python train.py --num_key_value_heads=1 --head_dim=32 --norm_place="pre" --positions="rope" --rope_theta=10000.0 --tie_word_embeddings=false --init_std_o=0.0482 --weight_decay=0.0 --decay_fraction=1.0 --decay_shape="linear" --train_tokens=380500000 --max_steps=11386 --dataset="wikipedia_en"
Each number is 128 + 24 x the weight over its row's rms, rounded and kept within 0 to 255. Layers, rows and columns count from 0. Numbers have three digits each. The size before them is the row's rms in percent of the matrix's.

# up: layer 3 MLP up, 512x192, rms 0.0554, rows 444-465, columns 96-191
# down: layer 3 MLP down (transposed), 512x192, rms 0.0554, rows 444-464, columns 96-191
# gate: layer 3 MLP gate, 512x192, rms 0.0554, rows 445-465, columns 96-191
up444 099:094123138159175139080154177108155111148158119138086153153121131124154165120143110158145120129133143123136157147132127077102142075123157127144097110119132174117139169131134123122137097150109129120140113123131147128096073129105148141161158131172094089103125133156122134080122153104119155121
down444 098:168080152112120160105130084128102111188070120173147134152106137123131125121119082101142159084145106125137122128122096177148165118116121136118128147106105134120126118120114075131114155164122122140115156144132141115133163097136165126152114138120102144083140185139144176144128057132152116131
gate445 096:112140118134151113164127118138153098114131113131104142113155109182080081111124137109111103089151122114136111202150124127115139150089149076144116086192160108167105148112155131098152160109156118139131113154122132132133144104125164106133132130125192093133113153136099106129122095139124119060
up445 091:142158145139167148158147094177124096124106155129103122129096173153129096157140153144165085105090085151155111155138131123133098134095109099147130112092091063137112130130140156133172158128170170107120157131121084112135123181066147167105130165106106125137118117124135126151139116133132154044
down445 099:107161157149134117117126099130100128183088098158123095136115140174097136135128158131092134059150071131130102136127121160157108100165116102132103093101128127118145140144152126085135132114135104089100127144132134121081112073119150139133147125175165158119177104088096139127117105115107124142
gate446 112:124127150066140116131111124082142141160133108146156130101155098161105141171127127105100100148086135136104130099112131138123116104132134088105102127119119121130131128094166147095192150139128169156069122081155144107135156138114132081143131076123142077142108172126124140155109101108139159196
up446 102:115141140115151158148127143084118149162084132116118132086146149158167138159153127109144120127146136138138158102144154127129142144140108121133101127108091124144161099072147152117172130122102157157096135126191106148145149163104108151082129086116121081126120152123133154115124093109140103158
down446 105:103122156093127103166137159093150159147111108131126125134137118160119131138168160119092159132097148124141139143099114126139140056095151145131092133128131129160134133112152174132194161133110138154083097135148177135116120106121112097124155120173167121089119172138156108114151105140138160140
gate447 100:100093129074163103096123158062148109126152103120128094116121103102108178129063142113109123141133107137102167136129105135128105189122108119087090155112169157140149127131087130140146144127140142110150097117099108116132132087117173138110154122128133108130160133083126119125122153154138089117
up447 097:092086147101129118140140126121148101151100118127123123101148094131070112122155141120118088141132149154106098133110143149122105110150121144133111109096122160089110094155171141169092113104129150116080160110115124102154124161141158146158127091064148123150148116148147125116129123145142131144
down447 096:116134114118122126141143141141094157119135104144096138116095102158127130143168141161196124104057143174153103147146149190124143183114150140100099163117118122158151114109128137094158116073134136111116120114098145149125145135133150122141152167118131143119161123152140167141142162120139099114
gate448 088:130115126098149141120135144133160102132105124117114125127153142136164090161089097110137162133125126154154128095110130092135122111108100115124129102128146154144098107151126138122146124151174150133149153152147138125144115100114074158163128081071087130125133188129117149134112165126098098147
up448 093:161148151110127137128100097117106160170141109161139097129113143096084163121160134141123132103121128125137153126127158149129100178104163128124131160126106125140173136130110143117132152112064135135136072136094085135130149126113155058113125170149157130165146128090152138141148126085123138110
down448 092:103120137118140130136145122093112137114111097167118103110118120136099145114095163146159107139125156111102142185133159129107121137146193103129152145116106113143129089147105142128139132143088133152130097108086128058144145115100169128167141164131121104150102157104114134128127112095160105097
gate449 099:148113134125116163109134106123164144156134111161127118132115160087127103123073127157119099118086162102125157143099125072132136123122124179136151130119136147116131131108150129155119108109121117126120151139094074159115172106141141159152157133090153110113171191134139114098150127150133132129
up449 096:129166103124153141179109108148095149099119113073100116114164114141159130098082152137149107170149124116152115131169157168138149138190125156164136123092138131191179168138151149123100133149123131144129151127146151135118100103133154139140113153137103126136119118131113140120149164145126125131
down449 101:135134121133113138085122131115142106134165105169120136135078145114152124136140113127157135112121123088080109107118129090129092126137150147130093117164153126044105123174173105147132129096139140135140150107127080114135136104139111154120179105152120134114144152135127147106127117116147109136
gate450 096:145145161106120115172103142170123096076107151173134112099108163165137110131098164120145107144138118099130156108160154121142119111153093132122137148166103105142156155150101098116166057122109135113089101130120154139139123143138132169161167127112142129134129111125112097104101109151128139121
up450 098:109122143075106127139118136108167160102126113117164153127150139133135092100135140107132114112127135081100166110109154127118100095129124075163123102117099112124147143178158142143146142146071128118109083082116129131141166108112113210151131102168139124128140147124082119090140098129162129104
down450 098:095135122171121161099155120164144107093078113155101085134125132121094175138126143125090129156124099122143130130143107100122109096077134130126143167192117092111165156074098157139128150118178156085105140132143126135142129157119080125145151117120113134156129121111106149142155146149091105125
gate451 104:152141087144146145123153132088145156116114143098163152104102098153177147107139122143123096139088091119130105120156153127140140088147116122136124123117099122117166104099116163149134129107073122117142104112127142084109093137108145176130120104110146121164073121105107160144196137170145125115
up451 102:140107102090171158160132115118147121111135129137121113157123128134132168145088105122135165119165085119129137135104176139094115176135109144154175080157142089119105151138115121094129117134145151130148132157133120165079144112097128120119111155152105088154109141126176083094153153131151130113
down451 108:146106113122152155152127105099109123141173143128125094121131120145111142134120132091161169092176120139124129176121113112132142122158157165122157111113081138123112149116138105094117141174151154081134103120125097165115169115075144093105137138167095078132113144115141093111122163159142163156
gate452 105:135066101125134125145187146145126124167113119088142157116115103152155147148169132131187136150122135119112119118150111139137103071141178140133154123095146132159136126186154159128126111122118120103130146132103182165153174157145156085104116147158122138130066139078178134149141093142149151129
up452 100:142135172136103146082157117155158145104123162140149089134133106156154143107078152139156166094150165096106116085135118159134139133161120181183154145125156123166105106108141133121111129079152116142126112146095136160112138094129160147116118126099122150143146141113147118136132111074146118109
down452 101:125147128170130133150160117110129175151147109124175115106172126110171137158130113157117185126121105103100148119149147154134114091154119158151095091133118150100109118112146153123140154116138143112159170061148135121097127109155111147115091099102124184153112135185162147114090126152116138129
gate453 103:072105114109116110143149142125156086132141122124167105121134096122144151136137092141159105093124110106133109108177133121075137117116081159120146129111107169138117109101182103120091132129135169106124124146102140119112127119106115099082085177146094135132125123106098096137130113181170154155
up453 106:107133113133117127119113131128153112111109136145178085089126145117099083147122138135144151097134108124170097134107123134153128134115089106109111120153120076103119069131155116106154130144124104140130112151150120146144106147077110175107114171090139151156109157139104141129100121120124153113
down453 100:145154111124143084121108139119136125109126112149155144095165106123109154131158115091165142140126119152117112147152150098092103074169104162128121168115110185185140156151126140141110151154154145119115129151125131156093118143133150109109145128146142124153138115116140123185156159155144141115
gate454 099:136135166111086091092119129162120120130149113080140120071147092122120159110088112143157128138116136145133151098115112135161129124148106077153132091106095159159171055150099182146159108156087123092135129157161138138103131151143125118132177107094114093146147135118102116145147112129139100107
up454 095:093169119133180146132124143121103183134174136133117143146114134096138095102133110139151125143150126146167161137093102105104111103115169140133131102125119137136118143097142107125116132168126143132174121130121121129144134099127118124171139103130082109136134111155119159123127107160104138119
down454 100:169116149117091071143144125150121091099150125106147099092121102127123110124168136126126124156127106126127101130137119102101162168126099159109130108095125148169167099133120144134118121104132138064161116134115171151105121146103143117146202109124093094140128132134099125156185138085163104150
gate455 093:099105156157090154151148114111141110127143096121132107155136085134125092102115081142082087178122105142131131125096110120133117127137146121143108123112124126117073134142137119133109123132141111167097148153090144162159119111112144122140122136159103112076101152152158116063146118101142102143
up455 099:108121132113126106131113137140146114117086144160142103121126120115122108199151079143145101148125147162102138123149076129153100165119159105118102131142133131150129077097118144152109127137160134095121132128117101118089137147137103137093133116135147134125129104085107153116127141120166123154
down455 099:129167122114190145139143161123136104118107137137157148121150120150153120080140137109139169094115149140160106176105154157112149107152068149127125131116157167132121183137113146096134109105166119137132121122102128111135133127105158107163145156126117068175135117130151101158112120156061148116
gate456 103:140135098144130135122127145139140120153138121094163123141122155080158100119075170127132112121119135153131100124149121137144138154159172137140116173168085113124123129109123152112119108186181125117109155114095108112124132130127137113129103111123162116123148119133135121137071110111153123118
up456 096:159152105085137141135133112143095121150150123107133088124109172114076137132165148138136103123118110157095177154157079112143144118150121107135134158120109145150137166110139153104126106127097120142119123073128141116164122102102122073127163179116114136096138105179109149149104127108147097129
down456 098:127139130124154169146120125122128116103125104139114149120119160160095172117099098103162117103120103100130130128162121147137120105144134122153141122162146124127156103161104165144099098122165153153120139098075116141136137131087133145140129107128130124115102150111153125133074114159123159150
gate457 098:156139172097156083096134160145125138120141123110176121178137114144124135127153145163145122102146152158101106123161115121113128125120115191136087047104119140113119125086125110145109107177118125084111121104141165104171123124137184150131101129148134121129098151135124128136130147155111126144
up457 092:097158153133139154143160161106137132153137133122096158126152145117134138123134117124100132131133142096122146087089136112150134148126107143125155078096152067109152125083108182145192132156098150104120077113141150169116133179112098093115133153138131139128165111129115110136136104092133167104
down457 095:110146136103140123127123119172134094106080129148122128141148146118147150121081118096139122169148122093138153096151164130143129111158103135151129099128118099156125111107115136076093095148121130107108145094094134129150114131127101143101134144117159177112089136169095164153148150124084102112
gate458 102:175129126126139117132130128126147132103092147125099090160078098179082112117139115178084143130114135134125171128134161132115138137117122125110102195114127092145146098130175140139132120126135158156112105131126155155133099194136133156184058113101161142136142136115114139135137122131075117130
up458 098:117133090153111099137114156122113125165121133153111112194112131146094095096147157159086122165116108151104096156117156121114103133135109122101126107145128149137148096109113126148094131108123113099133138159148153142129140102120165091130134110123117161127170135127110106107115113121126124153
down458 107:103138124153103084139101127113122145112160115118142122138089135122134102137118123108061108092142132128110158108153159129106163129137094116098067124156152139147152109103121132124140104129128121129122172156143142155099126151098142154165112109113160177121156125149126112103105124146097145136
gate459 100:159171190110148145131115108145124153168137105125149155129122125134131116160143129072163090129119136103140142123124124147077128142110136153125163146149131136123140116131119126089095099117130102128120149148122164114120127152177111124127088149110109084089155093087150110154138161173082131142
up459 101:169084128154117081112121104120147143076167055123136115164098124126113131117122132105110113154040160096147169118104074110115114165155141102124163119145109141119102117120089121119108120129136144137144089135159120140138121173152116150119117147106129100110154111143098117140088173171155082147
down459 098:187090150131150143132106115136133148116113105157123116131121094051147124120121134099154084091089170180111138107136131166144121116142177136147165138123080136114110121078149099134114108182135130132201147144175128130151112162153105180125145131137138095137105131122098106132134144114124137081
gate460 102:129102075126121158129136095134161121109147118145169105155163125128116113158118096111142131114113116089178149084158094068142128159141147137149096113117096139161112120127145175150140102109121117115120131119134145104085106160105125119128118182130139158126169148138161097125104126107137122183
up460 103:084114105146140137141125130140140047132116173126137098123166101089139139121166137106179119100095129140129115084152094138124163117131152128169122122149090094147099103106128175157175141144115096125106144160101132101099106155107126132089107111135130118128148141127194105119113139126123138133
down460 098:119149142164179122143090118143123133126118093169165130107175088100118114130111119174125114148140079131116108130122118100120136148119144128145156145165131111142190141201121124134111105125085132135166159126162143131139143150130108124092129096133113102122139136117105129118144078158155117116
gate461 101:120140127131104162054134144108162135075098134128074119136112130158122119093160087128130070127118108126107158153084117123127137163127134108094127098173162130141104092090125112097139114123120123118127115144159099108103116137140166141094119144106120098157165148160153169110168118147082135152
up461 098:177157134081187145169167157116130129123166145122161119116120146117078144140098121133153079112100128067100137122184157129105132111118157132112138112125125118140155171145114134117105157137176111118153135117145118160163138132136077130103128128114171168140122119097118097177116148150138121157
down461 100:149139117108096139089162175128113164086121124137104100125153105096129153128106119117098118161139118098106126133160152170137110144118153128078151144136123145161100134082137114164163125138138147107125138152201095130101081152104145141089130113137160126120142150141155176118167144103122128131
gate462 096:159123144138105127113132134131134146149095124103143129170128138146172158097089117170147130171115143105144158116128163142112119159134157101134126101138126149128127081116126067104113154137089156143120129124126144110146117158186113062123139143139115157134125103123126123145168139176114145104
up462 100:072167111168122098161160110119161090125155122112101145125121124118157116176142131112142139076096095124103107122087127118154104080164127132141119164096109128144126128173148127161108105108134069117158150132163130118129147134103152169136144125108141082130109140136154125149109136140151134116
down462 098:167113115101141140082126092128128153150121139123116100165144113157108111111127102108143128124138107169113121099123131118170135154124119120121083102151116137160135086077104129156111125163157161122127125118119151162153104097157146105146103165175091145111140127123069086138170123084102129156
gate463 099:144107143094095125132144142146163074138148139141167126098106121136112096110159145102100143109122126138140116093146123096134113145198103153137119112131148088137138087124128124088081111171119133149125142126126164127114120175103118155135106117095120116141094116134150157126149144152127133086
up463 105:123173115110186103113130143111126123118104109115104115125110117134118129122124091120161124155119112160101124141117104177178152123118150115138099075169112171130078123130136161141170167156113135149145122162088134123111130141185098102115161150150156145133138145154137095118083109089114120141
down463 099:094164138117170091116160136128204123120091132112106141113145104157143117138124151101128116150108150098103135107123114128128108130116165106161118088126118150088112121110133131115118150119089131142129140154086138124133124133122148101101173132154090165126146124139108146153129080128117123170
gate464 092:108147118160147145161140128146136163114114178131115154122137071124122156130149171150131128127114132118138119114103136119110132118144097123100150126091134152165134110104113138111134125157174148150112138142138115088169116100138104138111149120119186129120099119188096132159145136145128124146
up464 096:143097127094154126160138087123125158127139143115104137148106091105100151125105106145120104121170132116137140123175118052136133124121130147142114126132130148133142146107096114091136111063130100121139134099143123102121111075141133114134131172151152112126139137110124143077087154131126128130
down464 099:157193145165151094149112120105131155066122137150112153155158098095123171127129136161107140125159114112116125123122130095149097163137123148148111095124124163136112123133082183125093124149168163127109121102124112078137102138139115144123126109145179131150115165146172155138129186157137083131
gate465 096:149117118145127132139153088116117131114125143104143080110135159144139122108108127124162083167158131091114098172102110094098164137108136140091147136105097197137133117141169118126138138130144073145170117180114122118131107136137149153106132110126136144149191179127136129165163103134121133083
up465 100:099119150076111144125140120159087142134114153131117144143112104127144156106112123135151132134133160132118130157132084155089110189131122126093098162105111132109123100148135127124114150135131138107095170123143140121124173136110123133165134138102120166143137102168150126137115104111145113165